Each number is 128 + 24 x the weight over its row's rms, rounded and kept within 0 to 255. Layers, rows and columns count from 0. The size above them is the row's rms in percent of the matrix's.

# layer 4 MLP down, 192x768, rms 0.17, rows 0-191, columns 480-511
size [ 96  98 113 109  93  97 105  99  97  99  97  96  98  93 100  95 110 107  97 100  99  96  98  99  93  97  95 100  97  96  97 100  96 106 100  99  98 100  99  99  95  99 102 103  96  97  99 104 115 103 100 100  99  97  99  92 101  94 117  97  98 102 103 106  94  96 103  99  99 105 100 103 110 100 101  99  99 104  95 100 103  97  99 105  99 103 100  98  96  92 100 102  96 109  93 108 104  94  96 101 100 115 108 101 104  92  98  95  96 117  97 101  94 102 101 102  97 107 102  98 102  98  99  92  96 104  98 100 102 102  98  99 103  96  93  97  94  95 108  97  94 103 101 100  98 101  97 100  99 103 104 100  96 103 104  99  95  98 104  99 100  99  99 101  93 102 101  98  97 101  97 101  96  94  98  99 102 103  99 103  95  94 116 103 100  98  99 103 100 110 100  95]
[[142 134  79 147  99 139 134 117 120  92 128  96 133 121 154 136 104 133 135 113 196 101 104  99 142 149 132 125 115 120 108 144]
 [ 89 108 125 112 102 104 106 117 175  85 137 134 158 104 111 129  94 118 108 115 117 129 114 155  98 136 109 136 144 187 174 117]
 [123 105 105 156 128  84 148 104 156 125 102 144 126 135 115 152 130 165  99 104 136 149 143  91 135 121 139  96 128 139 124 110]
 [142 103  85 125 125 108 106 104 145 103 118 115 127 154 126 160 140 157 142  96 142  85 141 162 117 163  55 100 152 152 123 108]
 [119 116 129 182 163 185 122 114 128 107 130 133 154  98 154 199 105 147 124 119 109 122 121 132  95 117 121 120  98 113  91 133]
 [106 135  88 128 133 135 139 130 174 135  93 123 149 119 136 121 140 147 123 137 113 135  80 112 125 119 135 105 111  97 123  63]
 [128  84  68 143 154 115 119 128 158 107 115 141 125 123 141  96 131 116 133 107 121 131 105  91 133 133 156 104 129  93  92 114]
 [ 79  85 113 121  97 177 171 111 160  97 139 113 114 137 119 115 115 129 139 150 143 135 114  91 111  78 122 144 107 121 156 172]
 [147 127  94 105 126 115 124 137 138  62 124  99 110 117 106 107 176 161 131 149 121 137 144 138 114 133 109 123 140  69 112 106]
 [159  98  67 151 111 104 124 115 150 132 132 141 135 135 158 109 165 152 140 140 113 117 166 128 138 147 125 126 120 146  97 104]
 [155  93 135 104 110 123 106 116 131 116 127 145 125 141  97 148 116 157 149 143 162 146 160 100 129 122 117 123 144 119 106  81]
 [136 116 103 127 146  92 113 133  81 167 121  87 151 153 114 145 123 152 102  84 144 130 109 127 103 112 127 119 143 110 107 124]
 [117 120 138 105 168 118 175 110 147 130 131 165 147 105 120 136 163 107 168 120 162 114 121 130 143 112 117 129  90 106  85 113]
 [109 121 153 118 146  76 113 133 119 161 125 131 110 107  95 135 106 145 143 119 158 102 142 164 129 159 115 144  93 155 126 130]
 [145 153 138 108 111 169 143 139 122 101 113 150 150 130 127 147 134  79 122 142 168 155 131  93 146 114 106 119 116 151 105 131]
 [118 114 125 163 124 118 157 126 174 135 103 122 131  97 107 143 162 103 102 130 161 119 133 152  99 144 149 142 124 127 153 159]
 [ 80 169 131 143 128 105 115 116 107 163 120 112 117 126 136 152 124  70 138 121  98 108 101 180 158 185 139 117 114 144 123 116]
 [161 178 122 166 146  82 156 131 139 155 155 166 152 152 102 103 150 138 151 131 137 119 155 167 173 165 159 108 149 100  85 156]
 [104 103 145 103 159  94  78 130 166 123 119 116 102  99 155 111 121  92 144 134 138 124  98 121 104 108 179 152 148 134 115  89]
 [113 140 109 151 158 147 129 137 100 123 156 126  98 130 152 118 139 153 124 118 144 126 118 147 130 112 139 151  77 104 157 132]
 [135 125 139 136 126 124  91 119  93 126 136 103 144 182 107  84  99 117 180  80 158 130 127 132 116 112 139 153 115 162  80  98]
 [149 121 149 114 159 143 102 153 130 135 132 157 140 162 110 163 139 140 174 107 144 124 103 151 134 107 123 120  96 142 125 147]
 [ 91 156 139  60 110 150 141 128 140 103 149 129  97 113 154 161 128 191 175 137  97 138 163 135 171 168 109 149 174  91 105 119]
 [129  60 173 132 140 130 164 116  90 177 147 122 132 152 102 140 132  88 134 140 128 118 136 166 121 109 148  84 117 127 137 130]
 [ 99 125 122  82 131 153 163  82 124 109  71  78 103 115 163  96 148 108  90 126 148 141 133 115 128 175 131 113 142  80 162 129]
 [127 101 113 112  90 131 177 139  82 140 104  85 106 131 127 121 159 130  94 121 145 124 157 142 150 120 113 131 170 133  86 105]
 [156 165  88 105 100 125 117 131 142  65  97 145 101 114 109 124  97 161 163 136 111 125  72 158 140 118 150 148  88 123 117 143]
 [142 146 109  81 114 135 110 117 105 115 145 149 154 154 171  84 149 103 132 140 150 157 104 135 142 121  64 121 116 157 149 117]
 [119 125 144 129 123 124 161 110 142 124 128 105 136 110 144 111  93 160 146 119 105 109 139 134 126 103 174 121 116  86 168 113]
 [133 120 138 127 138 114 135 150 117 109 123 146 109 150 168 178 114 155 158 191  95  80 160 107  94 114 105  94 139  86 157 148]
 [101 123 114 152 160 126 115 122 131  84 122 133 135  97 128 117 106 140 172 120 109 145 137  82 109 144 157 141 150 126 119 117]
 [114 126 109 113 123 130 128 165 153 180 133 122 125 129 144 137 136 142 127 186 182 124  96 128 122 153 132  99 144 146 152  87]
 [105 132 126 170 156  88  78  99 142 132 148 153 143 139 160 142 150 151 108 149 152 157 120 198 127  99 135  94  73 169 149 141]
 [106 132 117 136 124 162 155 132 119  93 149 138  78 153 114 119 169 145  94 116  89 136 124 128 180 114 103 138  95 181 181 166]
 [122  86 123 168 107 144 130 101 116  80 126 133 164 128 103  98  98 132 198 161 127  72 103 138 112 146 140 142 160 142 154 146]
 [178 163 152 133 122 125 113 180 176 140 175 128 113 139 115 177 152  89  99 116 106  83 148 144 122 114 131  80 112 143 122 111]
 [129 106 176 116  86 116 137 138 173 169 151 103 164 132 133  92 155 117 114  99 131 102 142 121 137  72 125 131 133 118 103 127]
 [154 123 178 149 178 177 107 134 127 113 135 132  82 142 125 100  83 153 125 175 124 141 133 176  87 140 102 153 162 142 159 118]
 [114 166 135 107 142 153 167 141 128  80 140 122 122  77 123 127 148  83 124 150 108 133 113 151 177 154 116 127 128  97 130 151]
 [ 82 141  69  79 150 110 130 172 146 147  82 154  92 128 139 127 134 170  84 120 155 148 121 118 130 111  92 134 137 152 112 128]
 [128 119 120 146 112 135 155 130 135 148 105 116 138 111 121 100 145 131 139 151 139 128 172 188 132 107 142 134 114 119 139  99]
 [164 135 147 103 125 104 118 156  79 154 143 121 132 118 157 207 128 140 129 133 127 137 154 123 154 139  87 124 161 145 149 132]
 [123 119 141 116 152 104 153  79 144 146 138 144 137 129  91 118 120  67 146 131 105 106  92 103 130 135 155 124  80  98 138 122]
 [159 119 138 169 159 127 125 105 119 103  93 114  83 112 106 115 147 168 154  73 106 152 146 121 127 131 124 129 153 138 129 125]
 [100  93 142 152 105 123 142 119 117 114 151  74  92 166 133 133 110 114 110 149 135 117 123 106 163 114 146 123  89 123 142 193]
 [101 162 167  98 118 102 149 137 138 135 113 136 124 131 120 127  94 144 100 125 155  96  99 120 137 148 101 119 136 138 139 125]
 [125 131 148 147  65 162 126 194 157 150 111 110 108  99  83 160 136 115 127 115 110 148 142 138 142 137 126 124 106 112  68 163]
 [139 121 123 120  93 126 147 127 152 118 109 101 172 145 125 166 148 120  90 118 131 168 119 123 124 148 162  87 120 133 165 121]
 [141 122 161 156 188 142  64  92 143  82 103 125 123  95 122 119 132 145 122 134 162 134 135 155 115 172 134 100  98 110  98 101]
 [131 150 122 129 127 139  98 116 113 157 135 110 149 137 119 122 115 116 156 185 125 122 108  89  94 138 144  87 143 124  99 109]
 [107 133 112 136 137 145 141 171 120  93 156  98 129 145 148 129 142 158 125 119 161 135 108 167 151 149 154 156 122 128 139 119]
 [149 130 137 180 135 115 129  94 128 127 118 124 153 164  96 103 133 119 187 104 113 159 122 139 114  92 125 140 150 141 114 104]
 [126 149 156 167 151 124 110 116 113 134 126 158 131  89 153 141 139 106 142 143 147 109 100 154 102 100 112 124  99 161 147 107]
 [130 119 140 123 136 173 107 141 112  83 133 137 128 123 133 109 135 176 146 140 142 104 112 125 113  99  89 137 139 146 128 139]
 [141 139 116 138 131 117 126 143  77 124 106 148 115 144 126 171 109 117 145  99 123 114 117 132 139 142 121 139 115 108 108  77]
 [ 95  88 125 114 105 130  91 126 168 116 162 120 142 139 154  86 136 140 125 117 148 152 110 177 144 124 141 141  98 129 121  93]
 [133 161 116 137 133 117 149 159 126 109 145 135  99 109 147 155  82 131 101 158 135 143 134 143 160 154  77 136 166 112 156  90]
 [148 123 127 117 128 120 140 178 134 134 135 161 155 132 135  51 159  99 151 145 119 120 134 101 106 125 116 189 116 143 126 112]
 [162 204 123  93 106 134 163 152 122 101 110 121 108 123 156  90 130 168 120 149 115 135 108 144 130  97 154 156 106 127 127 137]
 [128 137 127 130 146 156 135 144  78 121  88  71 163 168 127  96 169 139 105 159 122 133 112 129 110 153 129  93 146 125 108 112]
 [109  99 163 134 101 126 134 143 104 144 125 117 119 144 141 104 136 150 133 138 137 136 115 118 162 119  59 116 166 130 156 108]
 [118 104 120 178 178  68 130 125 135 152 153 154 155 132 153 184 152 132 182 167 156 141 144 111  97  92 101 108 106 149 129 121]
 [113 111 112 111 129 120 104 160 106 114 130 144 106 139 132 119 145 133  89 130 106 105 152 145 134 173 122 143 133 123 135 162]
 [128 121  87 171 122 128 138 111 156 123 137 113 118 120  94 132  90  94 138 142  97 140 140 109 124 139 116 109 147 158 124 117]
 [159  88 166 154 122 145 133 111 124 154  97  99 110 104 134 127 108  88 144 175 140 155 131  94 136 114 140 133 154 100  59 133]
 [105 118 138 127 134 128 157 117 102 172 163 129 165 152 120 124 114 111 137 100 136 125  93 155 118 117 103 173 143 100 106  97]
 [137 149 120 122 158 127 115 184  99 126 153 130 150 133 145 133 171 135  98 123 152 126  79 130 138  96 119 164  78 130  88 132]
 [110 106  92 124 133 106 152 109 154  58 101 161 152  84 124 168 161 138 137 116 133 156 133  99 100 122 112 124  92 139 135 143]
 [129 122 111 105 134 108 134 175  82 107  74 148 139 109 140 117 181 107 147 133 176 119 135  78 160 124 138 133 149 140 134  93]
 [126 128 107 122 131 128 145 110 104 124 103  78 164  76 151 104 150 149  79 129  89 107 103 122 153 104 123 129 177 142 111 107]
 [ 71 161 153 133 132 159  83 114 144 109 121 133 121 140 124  98  98 145 141 122 128 178  94  78 131 156 142 168 107 125 108 121]
 [145 126  92 118  99 113 117 128 125 146 129 142 122 139 129 152 155 117 141 125 131 145 142 142 152 126 124 118 146 148 126 118]
 [165 117 108 116 144  93  86 166 161 136 116 128  97 135 191 115 165 142 145 122 138  99 116 170 142 116 128 110 147 147 129 119]
 [113 125 111 115 134 141 138 110 184  82 102 164 137 134  83 131 151 116  87 124 119 107 125  94 129 126 141 154  97 146 107 100]
 [149 131 160 104  91 129 140 154 155 143 156  64 124 133 110 106 136  90 162 100 117 145  99 112 102 136 103  98  78 146 114  82]
 [121 117 137 115 119 151 179 143 141 122  91 135  96 136 114 134 103  97 134 101 124 134 149 109 165 126 100 111 117 107 123 141]
 [125 142 157  83 108  89 144 101 120 176 104 127 125 131  87 129 131  85 141 124 116 110  92 128 122 183 135 107 124 134 146 109]
 [ 96 137 125 112 156 106 115 133 100  87 135 133 138 125 147 191 143 113 138 109 120 159 151 149 132 171 130 127 122 130 136 131]
 [141 140 108  96 111 129 130  91 158 124 142  96 136 141  81  83  93 139 120 115 124 133 164 143 123 129 122 105 163 137  87  97]
 [114 117 116 105 131  96 140 163 107 132 125 135 155 144 134 156 161 157 113 147 113 113 133 147 149  83 115 123 129 160 130 124]
 [100 117 143 157  96 143 150 167 155  89 102 127 158 110 127 102 136 115  96 118 135 119 141 140 117 146 134 117 128 131 148 116]
 [108 135 160 144 150 137 152 170 114 181 139 108 111 101 149 121 149 162 134 138 224 120 121 128 129 157 121 154 153 111 160 103]
 [122 149 121 129 105 186 146 108 185 112 114 117 114 101 120 144  94 121 139 105 118 139 149  81 160 148 108 107 182 130  88 132]
 [ 99 137  88 126 125 111 122 122 144 118 113 156 150 119  79 118 164 135 142 121 109 120 192 129  85 140  96 167 144 158  91 166]
 [ 89 115 107 109 113 156 107 148 121 175 121 137  76 176 144 131 148 129 120 146  88 143  91  78 139 143 156 124 127 159 139 159]
 [126 155 172 161 137 127 136 140 108 138 135  88 122  98 149 164 154 127 161 150 117 119 104 124 143 117 118 106 156 128 128 133]
 [141 119 120 151 156  96 162 113 110 146 102 141  86 157 128 166  94 128 110 154 130 146 120 106 143 120 114 107 118 126 113  69]
 [137  92  92 155 137 107 131  81 142 127 128 123 108 137 124  66 138  97 134 137 156 109 117 182  85 152 131  88 156 131 125 146]
 [131 115 139 133  87 164  96 140 123 160 151 135 141 119 108 114 116 150 145 195 136 104 128 134 109 123 105 107 154 145 108 131]
 [ 89 151 100 142  96 161 116  83 143 141 159 144 170 127  82 152 126 153  93 134 171 157  78 157 143 152 137 121 179 110 119 129]
 [157  95 129 138 116 102 125 122 119 154 141  82 142 116 116 113 114 187  77 126  98 122 111  94 146 157 119 145 115 137 156 109]
 [122 116 109 153 129 161 134  88 149 103  94 127 125 145 120 119 115 128 156 109 138 135  90 148 110  91 164 110 127 118 127 168]
 [130 144 135 101 112 104 133 114 102 144 143 123  85 112 101 152 144 115  99 160  89 111 159 157 157 150 119 103  86 117 119 149]
 [125 142 132 157 164 141 131 159 124 148 111 129 166 153 146 140 112 119 149 129 140 118 112 119  83 107 117 148 165 126 129 138]
 [155 141 156 138 152 134 165 142 121 157 149 160  69 152  94 125 138 154 164  96  97 175 132 107 162 127 120 100  94 143 153 148]
 [140  94 135 130 133 151 125  86  96 132 138 139 120 114 124 133 131 114 139 158 127 149 134 137 130 107 122 146 120 121  95 163]
 [101 106  62 140 141 130 141 145 120 143 104 162 146 123 103 112 143 129 120 124 147 158 128 101 134 128 165  76 140 117 164  91]
 [114 112 170 128 178 144 138 131  92 128 137 136 142 151  97 151 129 156 147 124 110 129 145 139 123 134 149 124 114 137 129 162]
 [128 141 123 164 134 127 175 154 139 177 131 142 151 114 114  98 143 130 146 113 122 133 132 142  86 133 147 140 148 144 179 113]
 [ 98 102 104 133 155 137 123 115 152 130 124  91 150 154 138 107 171 103 141 125 165 100 104 165 111 123 126 147 132 139 122 129]
 [123 152 106 132 124 153 156 147 100 108 136 131  90 109 140 137 121 166 151 135 111 146  97 120 121 114 139 116 133  96 126 105]
 [125 138 127 175  95 164 111 114 133 130 180 140 108 147 117 153 112 162 141  83 102 128  95 103 141 132 125  89 163 124 121 159]
 [126 109 140 129 137 110 134 148  97 130 149 119 113 128 130 127 141 136 149 131 171 145 122 136 105 117 107 125 153 113 132 116]
 [136 120 105 140 110  75 103 124 106 160 175  94 139 142 144 152  68 156 111 137 115 134 150 113 160  98 127 122 154 114 125 132]
 [129 134 155 146 122 113 119  89  96 119 136  58  99 139 103 129  70 135 141 145 173 144 116 157 110 105 150 127 118 147 116 106]
 [127 141 137 147 156 127 149 137 145 196 133 155 121 153 121 114 119 140 129 146 111 109  92 136 157 114 120 122  90 117 103 111]
 [ 72 111 112 124 105 125 138 123 120 133 110 118 100 149 123 120 105 134 128 172 126  74 100 140 156 126  74 126 122 100 152 110]
 [131  86 164 131 151 102 170  93 168 145 150 114 134  87 151 124 102 152 119 137 137 124 115 116  99 146 184 130 128 106 135 104]
 [119 115 154 124 149 135 132 164 152 142 122 113 149 109 128 175 185 121 123 166 178 153 105 142 131 136  88 144 146 173 103 142]
 [ 97 148 129 165 105 124  95 123  79 135 146 147 122  65 112 125 124 132 143 135 140 153 102 107 123 149 150  73  98 136 143 126]
 [100 140  89  93 142  98 151 116 125  89 131 125 159  92 131 223 198 139 133 148 122 106 142 139 127 136 108  92 101 138 147 132]
 [123 117 158 100 122 106 131 129 141 130 107 122 129 125 137 106 143 108 146  92 129 141 147 132 146 121 118 122 123 121 138 134]
 [159 155 143  94 100 111 102 135  67 115 137 143 162 105 130 125 161 117  98 149 121 110 159 125 165 131 100 103 139 157 157 136]
 [145 125 166 142 116 162 111 116  82 118  73 103  56 126 141 126 120 102  73 157 152 152 105 132 155 132 139 156 111 159 104 120]
 [183 113 150 113 127 162 200 148 190 114 124 128  89 158  92 107 129 120  81 140 140 155  92 142 133 104 110 171 164 101 132  80]
 [ 94 109 141  96  80 125 137 133 124 154 145 140 121 113 138 143 145 128 144 139  74 143 162 103 154 112 123 146 124 135 147 123]
 [123 107 104 120 163 106 113  96  86 109 114 126 144 119  91 133 160 130 158 149 154 157 144 165 108 166 126 175 143 137 118 133]
 [126 134  91 111 150 100 154 129 142 144 116 156 169 143 137 142 141 158 141  97 160 156 127 120 142 141 113 133 125 121 155 123]
 [122 115 115  72 147  71 141 128 131  72 109 123 139 120 139 131 111 120 139 152 125 159 139 156 143 131 108  88 130 136 115 135]
 [148 111 180 147 119 111 156 118 102 156 104 135 110 113 118  84 138 147 142 119 148 134 118 143  99 142 140 126 121 129 146 125]
 [168 113 169 145 166 132 164 117 108 161 172 184  90 131 118 116 126 123  86 128 118 123 107 116 109 123  94 105 104 114 124 118]
 [109 124 156  91  82 127 121 117 108  94 123 152  80 110 155 127 119 156 161 192 145 139 149 128 151 159 115 121 151 129 151 127]
 [158  91  97 113 108 122 129 114  89 119 152  73 146 123 101  95  96 107 123 114 114 118 109 182 151 139 147 154 130 126 133 137]
 [116 137 147 159 160 132 120 142  98 106 140 141 116 173 143 132 149 147 138 134 145 110 157 131 151 126 134 139 143 156 137  99]
 [135 120 105 145 153 140 147 168 134 123 141 119 115 176  96 132 153 144 108 123 120 127 148 144 116 116 151  99  93  99 125 139]
 [123  94 122 142 137 163 136  93 151 120  97  87 124  99 145 113 125  96 102 170 176 133 116 137 130 150  80 156 131 145 137 100]
 [146 122  96 148 130  96 146 143 160 146  77 115 111 117 136 103  91 115  94 121 149 180 135 135 126 117 116 125 116 177 180 127]
 [128 141 153 130 137  90 129  85 157 146 151 113 162 130 132 138  79 156 136 125 102 131 121 154 111 151 136  88 119 139 135 131]
 [181 176 138 119 178 140 117 106 150 161  89  87 146 129 137 137 129 118 141 141 123 137  99 121 136 113 116 119 147  76 153 112]
 [138 136 114 105 158 148 126 144 105 144 135 157 150  96 153  99 135 138 144 155 155  50 131 124 112 111 100 122 154 121 134  76]
 [121 132 113 109 124 126  79 102 157 122 173 139 110 112 117 170 109 118 125 115 145 155  98  93 118 134 136 140 123 131 127 172]
 [ 93 156 110 138 129 150 101 142  87 131 152 151 128 102 125 119 118 152 127 124 195 133 132  98 140 129 144 131 103  73  84  99]
 [118  96 126 128 111 145 116 126 113 175 130 122  87 111 112 130 124 134 104 100 101  61  94 126 111 101  73 138 163 115 155 168]
 [ 78 119  88 139  92 104 106 117 136 103 136 133 154 129 163 151 146 144 110 131 131 148 145  89 111 158 105 163 118 109  95 108]
 [125 119 139  57 109 112 152 180 174 131 135  77 116 131 152 130 124  94 113 116 128 151 103  99 117 137 121 128 159 107  96 129]
 [125 102 140 121 134 159 110 116 152 106  98 117 111 146 107 147 175 111 159 121 122 155 121 122 124  99 134  75 147 123 128 126]
 [ 86 119 135 132 122 111 131 114 165 165 150 123 163 155 106 192 108 129  99 184  87  78 146 157 130 139 143 110 125 131 127 133]
 [138  74 116 106 141 162 150 114 191  98  79 151 162 115 115 166  97 115  93 143 132 145 143 107 125 115 135 145 130 131 105 123]
 [140 148 118 131  58  95 162 175 122 117 120 107 106 129 145 130 180 119 148 140 137 134 109 116 136 116 142 115 113 196 189 109]
 [135 147 124 127  92 117 117 127 129 121 136 139 141 149 117 113 124 126 126 146 153 140 139 148  88 122 130 117 157 139  93 106]
 [127 130 136 149 136 150 102 132  95 125 103 151 146 109 112 134 120 120 135  98 102 108 113 137 143 110 106 121 128 108 106 123]
 [142  98 115 125 126 145 120  96  99 186 131 142 129  99 108 164  78 109  89 138 133 126  88 164 105 119  42 100 121 132 124 151]
 [130 107 124 148 138 106 134 134 131 140 139 160 131 136 127 139 159  89 126 120 110 125  96 161 112 159 115 154  92 128 112 109]
 [130  89  50 112  86 158 131 130 126 152 135 131 151 168 127 114 126 120 108  70 147 100 117 194 128 118 144 139 119  88 133 163]
 [108 119 137 124 135 120 134 132 145 120 135 135 129 110 163 131 121 177 130 138 174 157 153 118 149  99 146 149 146 143 111  96]
 [144  97 165 140 137 131 136 112 155 140 104 136  97  71 194 141 147 118  83 144 158 165 119 120 134 124 151  90  82 111 129 147]
 [ 77 120 101 114 148 150 121 131 154  96 156 122  98 152  80 127 102 148 114 138 144 131 127 130 128 138  90  96 129  36 152 123]
 [ 99 139 139 167 138 102 133 129 151 139 117 133 100  89 174 126 208 169 141 118 107 100 142 152 158 105 181 116 126 105 125 168]
 [143 119 135 113 148 132 123  93 159  99 156 105 132 180  91 124 157 106 165 128 156 122 104 106 116 117 110 141 137 109 141 130]
 [128 117 108 140 142  99 173 137 110  68 164 121 153 126 112 107 114 129 129 124 118 109 155 122 136  98 185 128 131 146 148 130]
 [129  93  99 159 151 136 182  93 110 116 185 117 139 164  96 189 135  96 108 117 104 144 138 115 163 157  57 131 117 148 128 120]
 [133 134 147 123 108 102 114 110 139  98 126 170 121 137  83 114 150 127 147 158 127 138  94 134 101 103 141 175 109 137 122 151]
 [ 82  82 104 134 146 138 149 132  91 104 120 144 129 124 103 118 112 128 113  97 147 116 141 117 116 143 129 111 167 114 122 113]
 [127 117 122 111 163 120  94  92 148 109 122 137 127 115 170 164 113 139 143 132 118 107 140  87 125 168 129 137 162  87 156 119]
 [189 128 130 158 155 118 101 134 119 137 146 156 169 199 103 166 102 148 113  96 125 149 108 132 131 136 164 137 107 170 114 123]
 [143 120 124 171 109 142 132 135  83 132 126 109 124 149  96 157 113 130 153 123 142 129 126 143  93 154 131 122 130 110  92 163]
 [142 141 174 149 157 166 136 150 121 132 124 144 130 125 113 156 113 145 139  73 106 132 103 115 178 114 152 167 158  72 141 112]
 [ 97 186 109 172  81 168 117  98 156 110 175 158 102  85 115 125 142  88 144 102 110  88 147 124 128 120 113  98 139 157 140 146]
 [164 130 156  80  72  87 102 121 106 150 123 134 200 165  98 143 111 113 144 127 155 149  98 139 140 144 140 161 141 162 113  90]
 [101 163 143  99 120 112 139 106 139 145 120 101 130 134  91 131 103 141 129  85 139 102 122 136 132 127 130 117 130 125 116  90]
 [108 124 168 119  84 131 137 127 127 133 157 121 132 106  93 143 128 134 139 132  82 116 129 134  96  83  86 129 141 120 102 145]
 [106 123 129 123 128 120 123 159 128 113 115 123 171 164 185 126 130 109 120 131 151 111  97 106 130  90 161 124  89 116 102 126]
 [106 173 134  87 127 144 144 134 117 134 124 141 112 122 125 135 131 163 144 213 161 139 152 113 111 132 156 139 160 130 115 130]
 [129 132 118 161 133 128 148 129 174 133 121 101 134 120 134 139  97 122 118 123 143 155 136 148 131 121 118 132 136 126 126 156]
 [166 121  97 126 120 133  80 119 133 104  95  88 138 121 157 108 132 158 106 152 158 142 129 122  93 160  96  99 143 110 128 142]
 [119 164 107 136 114 134 179 108 167 100 125 126 201 162 146 157 158 121 106 133 170 145 104 118  91 119 124 161 172 132 125  85]
 [148 124  97 112 145 123  85 111 173 141 135 168 109 165 149 120 146 174 129 124  93 150 163 158 131 133  95 133 123  97 114 135]
 [132 114  80 192 152 138 115 158 116 138 132 139  69 122 152 127 118 141 127 119 133 156 147 101 145 161 155 112  73 106 170 136]
 [112 154 161 103 122 169 127 112 133 121 114  84  85 118 123 143 130 104 103 167 169 111 149 156 108 115 110 106 149 133 149 102]
 [109 142 154 138 111  87 169 113 103 140 108 126 124 126 100 109 138  95 140 148 140 142 101 138 127 156 128  98 134 144  77 111]
 [142 143 125  86  91 167 160 109 109 115 134 137 143 121 141 125 131 141 141 100 119 149 128  91 140 170 142 107 127 157  84 105]
 [128 171 152 160 119 112  95 126 105 103 126 115 122 153 143 165 144 130 131 147 123 104 136  95 148 120 115 105 122 139 134 116]
 [161 135 108 118  76 117 132 134 154 143 143 161 112 118 176 134  97 174 184 110 154 145 148 121 180 119 134 105 118 122 123 139]
 [137  92 134 154 127 103 129 122  92 149 129  76  95 103 131 101 150 144 129 167 118 161 155 103  76  96 101 145 130 166 161 163]
 [143 147 138 120 122 151 132 124 105 190 127 121 139 126 109 150  93 123 125 141 161 103  79 128 140 125 141 124 154 158 119 127]
 [135  83 105 150 128 128 128 122 103 162 155 133 134 107 170 170 107 148 115 110 167 128 107 192 138 122 159 117 120 171 142  87]
 [172 127 118 172 141 119 128 125 176 102 144 124 149 157 135 100 119 109 108 140 130 126 114 143 147 141 122 139 113 133 134 130]
 [114 137 169  99 143 159 141 181 147 129  81  99 171 136 163  81 129 111  94 141 123 123 150 141 154 134 140 104 154 131  99 132]
 [ 81 151 129 161 111 147 121 150 161 127 113 124 128 127 117 121 158 129 160  60 102 164 124 152 144 157 118 147 101 108 163 131]
 [139 141 107 117 103 170 113 120 164 137 119  83 120 112 102 130 123 111  95 116 116 114 102 156  71 125 134 138 134 158 101 155]
 [135 100 122 102 135 152 121 113 105  91 114 126 101 175  85 150 157 113 164 136 167 114 143 121 106 110 159  92 154 108 156 165]
 [ 72 135 174 152 132  83 123 108  92  78  64 149 134 118 135  93 166 110 125 179 144  86 114 139 146 109 170 117 149 144 119 128]
 [177 138 129 126  92 133 127 145 147 117 130  99 135 107 147 139 119 117 137 157 173 170 113 138 136 132 116 141 161 140 146  99]
 [103 103 152 105 122  98 112 144 132 198 127 141 120 137 143 103 160 152  69 129 139 163 180 159 126 127 129 105 128 128 123 130]
 [117 106 112 114 115  88 120 161 140 136 145 131 112 124 131 159 176 104 126 102 142 134 135 151 131  79 138 152 120 118 161 162]
 [154 134 145 140 126 172 140 119 122 121  87 126 118 124 143 157 136 156 106 174 147 123 114 125  98 119 125 159 113 121 126 150]
 [125 106 103  92  85 114 117 165  85 134 146 107 145 141  60 156 127 126 130 152 110 111 113 101 122 146  93 131 138 142 118 127]
 [131 103 153 132 124 172 144 214 113 112 118 105 167 128 123  92 124 130  97 108 145 129 138 127 167 128 116 139 128 159 174 100]
 [174 140 107 156 161 116 119 145 130 134 132 112  59 110 143 112 136 114 112 143 129  42 121 112 130 131 145 113 136 143 120 134]
 [122 156 116 137 146 141  87 128 136 102 134 124 142 163 137 157 128 132 149 149 138 114 145 112 115 149  88 122 112 114  96 121]
 [179 110 118 112 123 141 135  98 124 109 155 105 129 131 146 156 149 116 173 171 168 119 115 166 154 109 125 111 147 141 121 128]
 [154 107 135 134 158  92 101 142 118 149 127 166 164 103  91 169 113 142 108 124 133 103 122 117 120 173 159 158 100 155 144 183]]